Weights of a small transformer language model.
Size: 2 heads of 128, vocabulary 1024.
Training: 720M tokens, 15135 steps.
Each number is 500 + 50 x the weight over its row's rms, rounded and kept within 0 to 999. Layers, rows and columns count from 0. Numbers have three digits each. The size before them is the row's rms in percent of the matrix's.

# up: layer 2 MLP up, 1024x256, rms 0.109, rows 959-993, columns 0-127
# down: layer 2 MLP down (transposed), 1024x256, rms 0.115, rows 959-993, columns 0-127
# gate: layer 2 MLP gate, 1024x256, rms 0.113, rows 960-994, columns 0-127
up959 101:518462446531412502457394479507460418476446504558521524552479520524586498505547459549463606492557485546485368446470537564556498520538487479502514524488508551456557484486466404525471397612529494452540544521506585568433483523534572516502493513486521582441481418505431481452469575480516510551492514482539606427467414528506486429524629516488527419538511430377463477579535511463563567494460
down959 098:476532549488455572496421493482494507497518483483450402632511382443534507563701517529486500551480452527505525503518490505527568515545484484481545428464517420332577437521551476526517474497522397550475431539477444413502463507493576508480542497516600468504480440570442562440436556511493537594472393526510526466506505548501506514556535532572495524532496527585532500514533559448534535487404
gate960 101:459595495553541504493563459468490509381508520464607591411519469548463523442573544570517470487483416551484510405579529534471588563539477519412519425477532583502506466506446527443468580434513475532551442541548458525548456561451554523561449471487541553586490489517563497549455515564473496531449593486538461472497508533512453546442476445494510498433520537388491480465484537464576554555485
up960 101:491570478490489516519505442418476525525482553463605443551527549595502466421541534495531609412476450477506545426497441594437424491565451523497505392526562430497568531524485536486520449450496468480420539466460533567539457434519518595376470551475481600538423460576447534510479560555458478543621583415603468525505423450478408484533514529482535535490436421518461525483445485486487538489503
down960 099:519433471481521503405495388522375535537522373536500493551486461489475549523530420542460482435518531544428426534402554503510547548429503400444406522558518523444491499470463420460423485538530452534460437439498481539346496490485403448495421619568407464484498458533488494446550478485467400521408529476533509549490515412479504513513550515455387534474442565524515549533475505582599540542530
gate961 096:489566479571508435588415546601574568533408482555486538573478628504435497561543505495513445549587568401525634489462569511596450424411535572564459462496430589503508602465580527529473475577440562532510510494508518504533540538475482500402536517448491413463395475507485518608459469485462444410578467567486505474570552564442520515508497557453455369509479489572462439504503495544596547505549
up961 096:448575554430452503520467454511432549521470497544437452501460513628447502477496462504560514490470487575521625482439519421518499446486564504576488498459476465457562513459488506527449457535447455468480596475506551515588579505502437536409482536449434496481496473536471509519487489429565529534521543522552455474543574478473492479490431403403315487444533449568419484574465533483557555424565
down961 096:474469559516550465472513527467522528510528474427384490429501418562492517519458477572516497440476476506363423606447440456461532533491496580482466418492438479564538465545452499447490440565489550456469488453512460546481537643446477505501570555487506467504503482479488427453505582551461440539532528570469501510450560412497489470612473510509487530367479453519448415443460532441516492543496
gate962 096:496494536613496601602472391511600592494450496465464476562516576532510555493551475477481510568467495603525460416521508551589527453472442503499502444490513521501571481454557477438572591513477423619432530490510508493433537508570529448560460603589544488482438576559406481615494581554401566510460490475538466516626437498474471431493500497449588471450463491475413498390503501419498478512529
up962 101:551478516508471478597464575589457562493415450412548509573495515525494535515540529435526436514469473579534459517526517470555463495451580472516542475518437449492607460544474506541496498448487530481516599455463376428557392567400475412481472534550538412491547474511523436454476484457484480524477514523560433387516471579469483560546554539425576560446435532506432414547515491480553457479444
down962 096:694449499472447581477511548481397470528550507482456467413539502556588570457491561480468506449555422524506515552498501576478585415522500562564439548527479460560490357511423666472464586462549469459535545435502540481497531459461538562469430577493536499453453447453499519483432554420529538542540520547458482542499459505480458444527487557508407437542563576513523442534519412498540538512549
gate963 109:453575583483441507487533467485469442524499478553514532601490549476468523578494592522549513519478435457577580483491497449491501433466519457542582518494620514521485474496409531431469529450591445528532434354490489468498469511519476427475508531509507491525539458432469465496556493502460473527564427469545484352485471519502387469541567519498533550470537444500499485466431481489426441545494
up963 106:521453510498558445454484584544566542464475549480487462510554566534501485520434627377565426464494487461508476475478373523537495438613492442477475563463446587497484449456538524567439459395439485528479490532531533611507552526393526528448557576419476519538501548457472509516504472500476451569471537608465573443550488525478516616441430559455563502510510578507539489559512527516478393520458
down963 106:595574468520515495421549569454393507584470508408466517492480459489484494547520574480484482435401526527534490482517491595373512457488537574430537476526490465598429574521482434527525482590447618445487494491539425464467509463549509477547435523483515480487524549554454513504560438470486448430516568474560532460438540469470471503513530483537510531500527515498512487526475408549411491459473
gate964 098:484549534438557534486385532453482382517442598563613429518586515473498429486526494373506575539473519548492429526531601474541548505487482552587412477554512516463557501492488497581548508528482426432613564503492543521543472467365496594475483441614498555449589577560577523536455473491472495479549535526473583460523449559519428510493521448539524421468490465490599498479418542501433508417515
up964 096:503498484554480362430500504602374488486513516530525497447524416542488602543472561530496513438508528554587428621482477569543530589503556463451495478491535542498530495584553448485545511519426454405591605608483471502518460538602455413484465552476537586441487625540494471487548484559512509534494403563514595528479555441473541513475465480558476436537470509594589536450520505461508572440476
down964 097:452488539532469422504635470534484473436548514520550537596476411444538577580500586469562435469497490501592480489485477476590566444499516448461551543437530581562491455519486525436467473506510434564610499556476562436525499411510509579509461496511565591546461488549543416522491420512507452577483455557580571565614469537531461493509649485531514548478537514485413483479539477461529458541523
gate965 094:472486538577420530492520557442502507472491502455550479489438375474506443514488416487495574503518591469466479452595506526503499448451546484529467469528545490513497567563509509592484578380428473482441639535504524487443423549506509554555438473637518581400487506539475500540437612540387473551460470545524607495481604487439528547565501533521554450433513502518500477458509534467472460479490
up965 101:512509506511457529494457562386558550557433412515511446456484461521536541495507560618395592520467504581517491484566461532528607462498549470558402453464472486450502521551450509541394455489522482501439491508553527612466529615531559470487495546541420572568476455477524457567535529468541461600530566543596505475532519394526519567545608592582545486518545582546496549444554545567540480445483
down965 099:531368533450514446583500498535441416462468519548457488523507510521503557479554560597583509533414481447539538574452545533440497452491464459432443464458524476516497521489515484491501528529462425493549479507532480570543496529445444496512540404440461412515579534464427496507461486470502417479534491482488531523564436506459519514559506547446504422406499508449471617440443442560472469522475
gate966 100:461547472548441473441468505582537582438507539543521511609544539468505484572536458627510439544545482447587520431499498474444378588524417451478543554494568604495433397482579551485487515387565524527504541486513563516408536534396514500547546557501471527476434452556423415568481455480444498495499508505408414522498463461514496556511455483432454439520508489470512479482507505508394446453504
up966 091:580519469450435510460530475527560429523449450522549392487541623503426485506492447499471441459511496443585508586549451513489508433557515551422464538501484573509544546537414488499559394486372437489496510568507570427446492575466505505530492480450497486448511615546492573448538565461382495518497477619484520497548544515466524557471483413487520415510406449506452490565514478536533543309474
down966 104:481533492603456507499401497531488506494547578427500534592548504480507514614502544548480515526402527546546498483410459465460480503516472542541464442540592482748520520468501482453474544497584576494482530515503543465492492428470540504496573535493501474582525507431484543612549525522535499476554501472491534575576454447461510523533589511556570450487516535482576600511442399474488571496381
gate967 102:424507405454464491452459571483473527579509511586441443502574558575364518413506485483509527444533483411522490437524526516548501478543459476577443503594461472516561548446432550449520465424458450524465479551483450515526526498468549493526450534481406389555631440515484579438586542528469441510555465576479427546543568555428404529513432530479481471438523500521566425504453498479497502487448
up967 099:528485558458489454526544506565550437525554466526541478469526606521507462528465565530528520472513426510526395583570455569467511440465599567516571442557508547494427414568424530453574477516605393585508538576577504423530424495581491442518515440509559486510500522510523434557352545483377586551458510472419549499540499504516463515518529530411444476435452520503526491514444527481507386550450
down967 101:516553443531524476516646505536443596462489455487497482487475525470534475567562483400489482503507463510535457536503513451451478506490545559314539387508498414476434542547515513533513466471471444451500514495518499454429562547491543568500515468530470389514569453434451564519397512457552581520474555494428550425464540460406523484582498410479452422472372497531528448567621431585519504455461
gate968 099:451503551537464464513467508416457498460555528542615526488538496576572636522535468528565453478418386558532427458508457482464433567502500470479559555524498578480527499540561488482574558564434470493581539487406467551462520529526484497519479474518539399418516526448432433515531546504543503410550510493486461502494462404587466492484543387441528555469460434459555431498566450460436554558539
up968 104:492491461501422434412518575483515538467492485415512475464450438477472475495507580586438559470478512402448481390491522534571487538501502503487378414491465488518340446376539527578525420509551446537536435506625560506534479575477546508498497507533440551513511438466477539519481455601543468521514427506468554430449510499468446414526485504442421531586484463567508476513536516567522520502534
down968 103:481519558477490500533570571466484552497487512542465544513478467492453461531606527441516556516494471374460523563476454597422473518495513444478482532485486419534567456453503432454471478522532508460537468500482537489478515474525491456529556520436584451595473466563545503504514497442518529527424505542419483432476544559461544523489494438489416504530518534489516452598683484486519490508395
gate969 106:532566503567467514615501511476554427504504448486496410432488462554494479485471510387572411573610577450530553499544479599473441528536459473492505454540479557526548533444533479575499491443409502521544448523468398379532505451396415508522533585604523492544535382441472482442559397477467475514567510518505588452535506461477545497515464496504627544551550478513530521459458479448520503543494
up969 099:601513560408535498518467462525464505515503452570455482436510515546467521530523609438550493529534617492531359606519427557408451464532571485438384559485560456486488456526487596517393448504559453440526464416602512424479501390509419431584524480498550541586528549561484485531481486460493517433473416513463530428452504504565496522492431505485514473517426545465554469470535513439496480573539
down969 103:462502446445546538509501564468412508470499450525497527437498530382584498563461540469495507528472585502494508408548500429468446506525532506604535617549533468472473506456420538576502579507531536508549514561521599503459537526480474545454536439479515530513505582480507467386494378424512640518500583457518523548514448548587525532477472479432543532564495486493473434465474602667503397575557
gate970 101:462448483439467467530508566472423455523398432565521458483522467561520495503496517536500475457532597520554592615525543605561448465470517436458537599451542512521483502545432513488431503514540525478466540440513495437506523537495386586446511481614420648435506472491466538585502552444473472414582461526544561481548476488438573542485438496506517454496536589483492441474453477535439470484538
up970 106:432455646493531516437502437537473468418475530490407516462563465458479530535564413574550510492479457511488568498499482495509459492479512473503532491451460512509582540490489498517384537534399536507509436456514527515472476477505514623413514681501421463445469544550466539511577434530489545492539539487429546498575609523446428512479418536466530462484592485470453535473541541518557630549441
down970 105:468540508518491556506396478524530494516490551502501554505478531401503496555509514516478569483514438494411573460477419495543510543521470481581546394503492543538493521523439564516476562461440426593420440482511498553537511508509572559470530454451512498468447472569434543559517565503519589493394536482485456497497506527507404548493445488510468450454560469489451552483407585564475511466431
gate971 096:506448525457551578501534506503587475539414555486429519525515539455428436582590537557488602540525609507526451538511606481438468462462563508541507519511453488527481521440471440429629526520475543539480468520489522443546492454442549589410527546449461484502558447504487449469501554556551508496523476467562568578458604576455480502518436512503543519491493424533512436495482435476471447483507
up971 099:416489428521507430549444476453562558507452536544473490489390489433488416531446501519476533513478547374527535550502536558476470492490470535479522503519461417524472506492463414570400511479465581415493489462525433470553410500458487476495585442469519446571415390412503556540523537473432507507513469505567491513464416521521498459476485487470392656501448475501539501460613526527465487491497
down971 099:583598576504510533567352527493483550545524467452506493506529519529449572537417521509579513472508517452482495494495541474596464572445557488485510538430455459571464447500421584490510501502564378509443467541469425553407492523402526513502591387494602516487531519471503433516450483530511520464537452581478550477416601507400540520495495480447528610482484523503480465450556521517468425506586
gate972 102:417485445509573496528531467530514555472461565612521445481486488449544437622551553581484604527515554506511478477437532502488542440507521534495423495509563538512521530516595456533530489493485502511566490485588484558506527576515547512513486513545450428422549473456520569605506536594512455537529430493395615543462564436447517468505455538538412541562522578447534485453541474509528550413525
up972 104:553444533611527540545543431408509448535479449534538613483443475524532520450588566515566453502460436522502509540428498482489452535539461446554438477456529550489513478493502500532486530499554506523527500469551543460548585577525465488575535455538561505504514479375473467525621500440457536504552369391571466465488488519516542525521489462475537515515565487411568451517470557537500482492499
down972 101:498511492507520430446564458484557402518504522509432534506511433429493477590535430453568622459405440464426450589433526404445470532511504446565487484514524608335523623472566457481503485554461496500469474562423520558422616484552579514488483526580509543492502530537446516455552498541563511422608438511485480455480443540514444481468468500549559501521484442475467525500518567525478498448496
gate973 098:491476572557472481552531497538459502496472539512559487469494512572520465472389463484482420542489516484468510472531497484501470504484556545544597513561478486477490578531523366605484668505473529472530487500529364468489551505483515563470461573548466409491549567551458500553533507382477600479434522460378474514484514538400428456520489405495503484492412538490372528529484525448547497550538
up973 102:487463519449455446425451670459497544512489569455527436477553495473537481523450470571471575526493539500515467445511561524504510482531443433613547567478467516504450555442530532581455522604483536525591473465562531455494497610529448418456477578506380551510437458475508518515412499526570499569461478529459496525524592588545420425491543493474517517496509516425593527429470531499508483429455
down973 107:454520543480511463523582557455515459418415507652482551467455457474568558542510460599479426462479471394453513477451494552461477508522535570596498514501490476669460566513499468482520552496486602487498482479504456451415502487528440538480444469502485495620505509505513539490510530504546643493411499507502459558535461503507446585427484435519506521458473535551469506496465546546513582504369
gate974 101:545552503463498519477416534494544461568521573417509532548578488502528538463497612514462554532434485447473496519487536496497472514424630556452524578505489517518487501509434546545444473470433476484472529548567478501583495572452574452555466484477517478467390580523487466499448500564565501466499508530442448485404456637491517417556496640510508492429511465477594460476502487448472442413481
up974 099:465496513509501399544470524451582498443502460392539395445488547535468484578430537509546571538464487409556554511541579496506483432540559477491574499544417475455496548461420485554550470551397490473514573571520502381525501537431430537468530533430455473501447523548543469535543477490482568525469490534526562459573572503385534368478473487522408536533472470533555494504553535468525466491540
down974 105:446534480426537547465431550537551532542604551516590492497513547455486458476546492525485478521539524425502438599538554521559496537521519555574447562498535517259483396513488483501450530522542521526495513507496493419451668534495489537446465443491373456535498467557499525473485514517563593549495467513526407507563573545408535506467429579521537491521551548477491503483517610620540476456507
gate975 098:522478538561451414525518509562513450604489557425448522439496483479478506570476435501426449431414501547550578454501524497531512506452535553504470539505539444464420579428570400490526512524499428480495441599496512407502448522396542570414448585490494523425467516453340512532424491681499456514478494496412397537473534500470513543476561516545464568513570468425500412499484512457475500481503
up975 097:505401465491460476484480452441397502551540636497562554491498447464492424530499560466503557492515498477540471552536470447526512567552564456479555524486480432481507458607448550533450555490385463451501507439557501528547489414523436591551512533539468559477529383480493430495380551578503504533484414613579484510561556545600458469457496471496595554452498502479444486487568482551492536484494
down975 097:478502583479509543561483539563464572489470445511541540502456480484576458549524424478515508545536613479521560615556447525450557405457418484519491471520427488606567560541520428550529504493484487458456497509471514519454481488525524460477457470518543492538514444431599401484524582492545493571427499492508537523535517501565497517477440404449441518449512548496580570497520413476569455499493
gate976 098:466494490528514392509520475525455508427409493506544477529475471525328383445528464492406529531497487558547481407553599532530546385465545555465558490529443462510548474429500485465420581549568547508481424532530453492407464481526539473522495486485457498596495570500490441520430522435542444521460494451517450467441564506531527510563533472576616531521432520542581481573488478469388451556534
up976 102:431427481504540563470461508590471554534382423499544398586566517478518499557536438516487543408484483498480519519495562526473541438521474452566463554396482559457544472465505490504539498557495555558422590581425510515541454427563508481520493511393572480489547421530472436532555496409532548546464510579346477455491438487520479516444469477510510444511597454481515535509569521494452360510463
down976 102:602495477461614555542555524472548451513533493528479477575521498464634424524448485462548483487489486468510508508463519500379490506511505461604545463426539428497417465580451445486483431537486523518467584426493491502491454543466460514565541575485488546524495476339419492500556392457502430496467444578411522489398487565531467491549552525540520477510510502512513491527421413443495489489636
gate977 100:554420516457505469492467529514466506614463471584490490478543483547522527487548549460426506503482451497496531475527521501479544515457452589505495563434501515517561593527497450521500527512464559507560484420464522583550503509501561433484505476396491430413490465518516471485409582491569469540502451497428425403517559530548387413544589450513529476438386397542507440558365490484561423453511
up977 099:441435450476450564558546426526553452499456538543566629520447480551486469491529423490515519513543475470545497517496547504455607471457562509450422552504423572449425477547444510542621474477468503527540470460532471592475511493517475446479450480449543373528437595496575572515510502460455653579467448530508462442431464473526625504566476400503555476419486546490513437558467496525476470554473
down977 101:640511399486488529509472542409519485550471444530486504355483500519510437426467536540530488525574503497403467595514447501416479393465437566488517610482451403377487443541517454424527406529449542568540466400491520416512556471374515528447464441505443484481432493447450457498542475480504456461573593395470512570541495473435404488446444520486518483407520407514465410478476538591475495593434
gate978 103:529474498532551458622568476537514484443438480536579450517550426549480478499548442516555511647455494448538537449532483512443443557493553445572448483519458468494493600506480407504471445512551473571533483463523536437495487549565439523384486535593538506515531484526438552483506485517471451486473552478496477530495480522440485509556426559426496490501536542481512477648534511506412547526481
up978 101:522568463596458527461490577427407449521432440441467541512495512505491498526440474502435519528435478445500491557514531473450467518518539466540409450526412450536475516425426462462480498539405595510385489512472490524492561424503404458510454438508562494489502416534454500564447554456526506496445494528571499515508542459592592464542531564592499446531528532531516502524499518477417528508494
down978 104:437557490435552486491560433472518516511465543507475500527600482512495453595480443329531549549451491443479485482517494569537518559592504393526490439534496636392489515450477482591467460454488496464445488555538463561540550410490484496418547525492386494507492461607447477501532391505502453491485614503428531479598557586509491466555535468469550581473513559525538536478485530594449537509528
gate979 094:496455552443525470526426477481459405498562440505585563544446571573544575469475524490640564508577346519504530482543480500614501549459408535542458465501498546500471577392547449472530496478537469492494590350595475561551521392448516507418490514393476555418491548498471499479549616376510513446544501431414549485545542523580404574520511547534489494516544473513500445469415530493533455566533
up979 102:462511473569435511486547535490476499457456389551422546396464396467431464489541421476480561457455573525498489465549464585580417505448631517492482402462497455457559483486524439557471538566459514483518585566481461440515525577386473470532466500413552523546536532496547497568460570435505530475477532430589401487469512492523447518499516569505472492481414458437560422447534526482472522478508
down979 102:523465491528538536580484560506530570556541496471570557571524514535503495446449491373448391531472445526546558518566494549457575581535454485549452478502510473608540616570407554460561459514509501524490504507458593520608491498496531464537397510580556528478505482564458485460500515456511613460516537457428416414616501484470527433479395488538578578500492499543502513449591447545499470503485
gate980 095:517477473510491556515447426552506467566486540574507517531539499419511489454574554499466513612453495489597522485601410526524536512441407506489514433563508521495520437491443494478468526475499473487566498529444557543537540523508590497535435571481495643510449586456523451450519467480586461513494419429530495596503630555461415474523434400575479434503488472440455463515441502468466529429510
up980 093:527531559501497433426544484516425425483485550554498524557458553499511617414512484535494473535446506510541584557485400519591461493460438508475581463559551489502556363556481458533521583470474451487582568499407526546526458425464439540567434498472527550474472510514443490504510462541586494502520507434423384587524420479420466467483384526555451466471547506528476598500543496496520469501494
down980 092:522452482513508496398615521475478517529467465477541508538456547533554476479484490504440566488527572474467547572518497493503548589455450432485510405472491459645522483495547555505494487552480537516574437446468486430498469545477370513534514541513531458427552473479482514577406429562488506482486545452435486452567509453427475540555460510494483416376540490530520488447529477586487436403374
gate981 110:577474541546446452481449461424440542498417541532585418416600488551469552541484434396601546488539492517490466577549423594505559516464560470533482490449510459488406565502534495636580517470536539611518496553597592497613415467429556443430417467439461475404620510506477508506557544485477492531493470521508514525476572537489511517529581577490604432344565495433545480464568498431538472452508
up981 097:471535474415622498620481552514499523525497463546517422503415557545528445417420519527404505521539513564521466500547467553489538487466543495497532544496400545561563470514405542528471449503493530582497468458479547501521474434466391511539529545456550458497541415495424518490490449475551490436533439432607418424489496529475571446501551532547553476511568427557465513511559468491459497427498
down981 098:464521467511533551498454502425422460580555480457455473482502544465364501519585401584424504438572513470523424557449497600491517515474580530546499444471508543561503453402502457483554503456544543596567317542557588430488558519489581468545452459476449395511406499538462457560508563492522488443582534595492539564549460489479512570450467529528384519504454536434560441457584535451542501545537
gate982 102:584452481585427454535565546518419500494451519537572430399482532454421478414474519521426489506570600499564451522482515599492556465447554413457483518609462529529552561492494452526473557480592513626466503602503496464514571521576558519575460479549531509409523489504504538435431422516503454515475547477505428452531420551469484464499510627449508543501464419469599475453478523473507390409523
up982 101:463394482426449380487441568436437531526492463529472478501526533528490469574582421623443496532459457378499460563479369509569418586515415486479561548465530543466550522601474624506530480499494478468471581450537529607539514452495557395511441484451478445429507494413529493597491465515459447513539492484524470434478484488492429465499495507431565560500492528501495482480480549515486423445521
down982 101:477537535569463475415447485499497580520421477560520469524545577541516483489475441510573504545495411362477553559553491490439416569541476509528401443487475453553522512489485471543464522560479529562534617481438570472376483528522443522518494483441455506557472465494516395498481586478455547544472552494457560521453567533627520566462373470534446607451531504536545469515515581409513537525458
gate983 100:505511480395392471528458604560430539531517447550573527584518540592519510518574477527554515402510497511508471416495443582539514457471420449544519417557532541535436537466503510525645461433469510431498489488545472568569543576528552451540561490516430466485651542537486531550466566461425452487607415536460582506523531559442544581490456498462452525546445501542546429420492529545385419422522
up983 100:475518524497534460517462513495491457439480438607489396468436536559557484536555498554558573505462509511526510563545560579528534430416452470495504475411459519457578490508529485542499485470448520439494530583383478539558582544634537501519496470475423460526540409452518520496480461495567507547591421576469542579492473436503508584490488403440448522493464496495558556407557519493463459500501
down983 103:435516556587540489467514467530468505558502445449537536488549518489497513477433593533532534440458458485384491493339458454535434425481508471427516520575478468499538510529495450529463520513433565453538452448473505415452545515487429562554547555438565468414519540499483470491495499486433430484426522509480448507416485494573542427490411491545460556504555552412484592448489641518488514531490
gate984 098:469514466510558482555510457418440576477453515502529499487637615472458488463518559523461545472596576443441505461589507561496458460523491478563512447371572521519542500590462439392438519531440515513486397516534517545621598553497526493437446531495412501533498409419470480434605528484506442430497521620481556580449418552582568430504587515504500404457487445479578505537537536530499509439492
up984 097:510560487371535549493421490481438478532540527452561396456528512492473510467451477447441446610474480494551486529457455538553563501542400540490466482476530540433561507562549478362554427538537446548486439530500550461512534525554559493575499476405490464389463470475444578545494503664512481584508522487476476457514498556472512493519573554416540539473503457424535553533466494461475572458492
down984 101:527454555535447541449447574533447550492479444500538492596567522488467453569472511505481398542512493474521512568401446491600488489561543455478531535456553644414471468481549508511524520393489561418506577499499489539539374542471454509493546483486520597551514408453535575492528476444497503454497479515479498536520390461576532499519526555534496555561538473558471487449552377534518495495365
gate985 100:473526440508513450510483526516542437536554508515520472501520536447495558583487562626466500476596470527552529522446513462420462497478609497543477553432433559486502523559410459479466525468472454503491582450508586558564509489429449491536592433467467491488533521544522564440507453524410463432550520503493507517385535472562547544461536583486516480508529505482570378530497505505428429568495
up985 091:454475489450491464534503557568495468503622396507482528535510428537510582496479468537519554515525384511542470545532417433513540473534488502519495568465498488488481462454490434515468519552461435578453527357536520458522539536476407489477502415561504451393612607535451424585528450561509503469497526516534392507448465439544490528428527493520528516464600541503485430526539522473552541492505
down985 095:497555505524502489514432515527535519614495502524507454539517466480426497540533549468505500552609486646447485566541497528439403447577435490492472500586460521478471602566425497532424455558473631519537532598539532498488553524489522451470542595484519509560500518397599465546446528468418461453496429473477593557435506478480486488477499571531465510550564404507419503454525601595518444502544
gate986 102:490508541484446474475454462483511529580473510529445478485512436577456525566514475575382469559492441592464581553539416528479492533515525532451578447473511489468538461405531445480516440523520428552517483467393497473458608386498615492510520545521517530487477489511559432517496477560458565543441461526472427465499484507550590510524494416537418552605514507562541472492574445521507459526540
up986 104:394443527469510533492551538441498503499462539535388520585449523543412528505533516530607479560429496503417481548485496493552454510598467543574603464466536508509491513477546609485547430471536473488441489438468472536534513637512460473513620449611512529522538538457582524563496447537479449550468498393533450447527483600580558480451499591412519601611491573513551539493505474543485462570468
down986 104:575534458468514519547497528627552539573505540511468528465492483494508529450428559461476522506455480499554411498495507553485521486406439594579538406515583397744538448489551522547544499457497520480548479485452488552423474556410454480560519492538490467471499553495525556503546462390507555458547455527545427470516550456548485553487494502364439471441535467535537446464377499510564465507443
gate987 102:378440445531473382476504367414496381482507462556478459434504497424456430430578452565504522530521523542563568483553519485517510475499399621506463455538538509466461447498589450464521515534493439459521557510467561447480543467478523520446517514467477539409493562589399442493553534557463490491446413530451554509538480537387461487455432513458571495492546564511511474571478510517441462438553
up987 094:511506544449506406467505529467455444485439507507521428549511440498577614539511459561514572454460465443480530540520465462501515516496501463493558479464481480491517540576490594469618469510510559443455527504476533544464522467475415576502504457486497448504544598552548565431541486442620534438471485551494416545463480519412381501563481522482469483484569484447485541457538556603560540490495
down987 099:473520429444504502571510475465523492420492463528497483562570527462498587414344480455470485505505556404543492425442531495490473422460527520447548473546571522398479499527504495468471543518444489546442487504534508516417421507564503499518363532425389505550428533570506605481549442507484549476393502436485420473472504475346550418480555530464483549545450508477490398541578481500446496476498
gate988 098:532454462436459543563450527441545421410442518437439571540508542514515560550587597517541467460574478503551459399560541475506487460536521545502566539521552428463451430597499509457461523460467554581565444494463519492491517444475551447564385619407509609518499451518582549506519454425468479541578451565514527507529530495473556463543476537544504533476565512456470509498512498477560517604449
up988 095:564554495468467551578424487593463513507415554441451538513491537476358506523558512466519487444474509402552496444435527524457414531476629449551485513489539527476414471479570482478406510422544521473477511533532494581486489481541506448526470579445516405460500535571513527549540488434507512435485483518540537470521463610452491469483479338513413480536460543629505475475476489507457487551509
down988 097:510497534489471508476479511444463438577503501500513495449476517456520483494554544548483531381473490567493385554574518510440512434474536459464585596494571539494358407490546510478504543495449461549524499484513529480458623428552492433473396553456486576528506525600497483556453421556466497444538568573478453499449483490494471434418511504483509534502569530550431508476462562475426558535607
gate989 100:512531445475582531553577453491410515532569564528549575538501573562564465488502523455565572493533496390522514451478518617496456491540593564438522550529431541481353554487575547518571527419529432497439538428570402440485541514504487454452578468585477441388491429541386503567428567560559491444533491501506487500553438504550595583556492506513490484553481462450420525561589509502517525406514
up989 095:538498465475499668580513567487491437506490548498465616479331536510490531452506433556580427561409512386515437510433538466523430492520442516505432576449507478537553474464535574456451500485521474507566405425548441526508527604624471445519567444529428475515449472549477510524472498522549486509493482605554540470527414472565533514518601507458510438522492524552531494541491500531534480465527
down989 092:444493624534570563541499552446498376485423429458543564510512532499530419465447479551515424452409496518643550479483475483490533566522572466459548594508439420715525528482572548429566491558432525430583420474580435504491566546536508522529563538479495507562496512455492478482443477481601490558416560570520545483411549502530446481448374535571499526486514429513495544570483361491505454543457
gate990 096:494527421568444497520526561482470438468384482515473491465569557585576486520472571475468526530452515585470524527579468493525484482418547449475461538557579514507395522452508527614550422558533424487622570458464447575507565400596602430498575511484467461448471407509566560487450523581589530486437486419474417469511536514541522585552450399433418471497430444461516447436553506473493540492526
up990 094:471490527478532522409484561530629512484488454495581559518456509458431446469485433516433539546531535486465480626446582462514551539590393512545511532491477463452436510489555474472345528554477423392462605513568604529528502531393455461526483494510476470492477509483547509503442473454372460488482590480437466443417515478500413420481530499530470509435451574464498525623485527487487495456538
down990 097:375484517466510436538460484556434483454509447555507471447544498539414514608551433511437518551492543458538450526498501482504471516447507438493549567447479475579463462522411541502469518533493520492488473494492528475545567507504535462474329525548482533418541586549468464444530473542525511454534566536437443446470558524323510462553438623450507486431509445476513447580572448511399468533644
gate991 099:525462514567638488424498526531542494529554489469511523479479546494608440488437518586445469463578500450541507519559526449525439486502527506474486412484585500461564553498482408403504488427477581487517397503479411497504541543440479481489441456525585484462523518452567548480480436436600514559600549496559576504472554524484542449506522553640506459550613508516467566468538469521594459465511
up991 094:511419485506489533537546374522453489505497535529602454502461470377510441471585552401627488536568395566486498441475420431398566506533507544457567481495500471521520591484640571518564472470561429489451494541523420478511504556481549481521577479438467489433536503572477517633427518480476524565500565501536516441565547511527517495478516444470479486596501467480408519526458529447450444460550
down991 097:465506534522477552414492411552521517503529543583450482489515512545447522481557490498494488430584616545509527509501547464516467328525510444455475425500528502347521452506541490523432476533508437579484520521524477480558478430506468500540456471500466514502458523582505438545534423489557483453545458609450459495600495517551513416558591517552613487454489495465547431520568400468461445571601
gate992 102:533534532488420507552527517448519540477504388492468407542488435565446367492431518513589483566489505466572545442470494542447483582512402420395489561506455505497451570419452400507390533518468472500547453403481534592535563561502523419528512473420455391501542515489530566475569583470413507485499422606481540562538441546528493487544501375462571558458397534569581464513519533498409430549522
up992 101:392471461423562499587532522446532494458463525444577513527492497507497451541416468465486500463607508533554547536471505524466537498450525482506469470530428474476406553633457541481476503475532603558457508521594491527475471550485655476566462525433549474558420512471552482429472417566396466525453514483492441554499534574523488425485572506550478534553508417529554531473527461629403450349503
down992 102:524483572544556579522535417457548569447590527501544476529521536449508461495497536439528605496453466412535499490477532455464519560444548619422626458455559454602413539487482459543532514440438518443461563491553450590464455516496436522586480479525526517439536515442539445545475648493536570565489550484509542541574518508513436479493520559518432498481543525452473432558429518606461540458553
gate993 100:531479385546504507527603494429554400564561485529466520524482502482507396535484503625548454492542501479566463529488475506531468475537492489463522538515448543498682610534461492408507503464495542539520458472528441536441515534432543516476527545514502538476523458502500530479544548535532479469545450594576522542497395448498508480539643521491494539604515559592472526560472453493542567483527
up993 089:497488511445532469437483624518549590476440578532519492500548549527446504501521426444478495557475588460514429479517423555458475472458559546524445546535439517486471511609499393522517493588438472586498426550627572501442491480466519562528400457526458422485478502551525453487456468513446451435514561506540437523567502434485493560495515509527454538537540430530522553617508474489433548488494
down993 098:527522532444476554484534513435526583475480555474574473513438515450546486531424488481420518439465491506512515486354502528477457497538497514544499528527402403506540536538496579479475492448380513508578611452528475579487392531455520527380491521462490511471459458455518532461486426493424512529567575517517576494507496515492571478620465495499542491515376493444520493489402528497474440549437
gate994 099:471448444435540530497506499544560569451384567460611454466506607458472479516546501541571526501543568539459485557574505489444495495513564510555515504496642533501497475515477518534571587461569489434510428517551495495578523467593549459496512545490502538479582514525626492466497407469495514563477548491553519485476586552575463503538573399444554538451431518409462459526458533473459465448501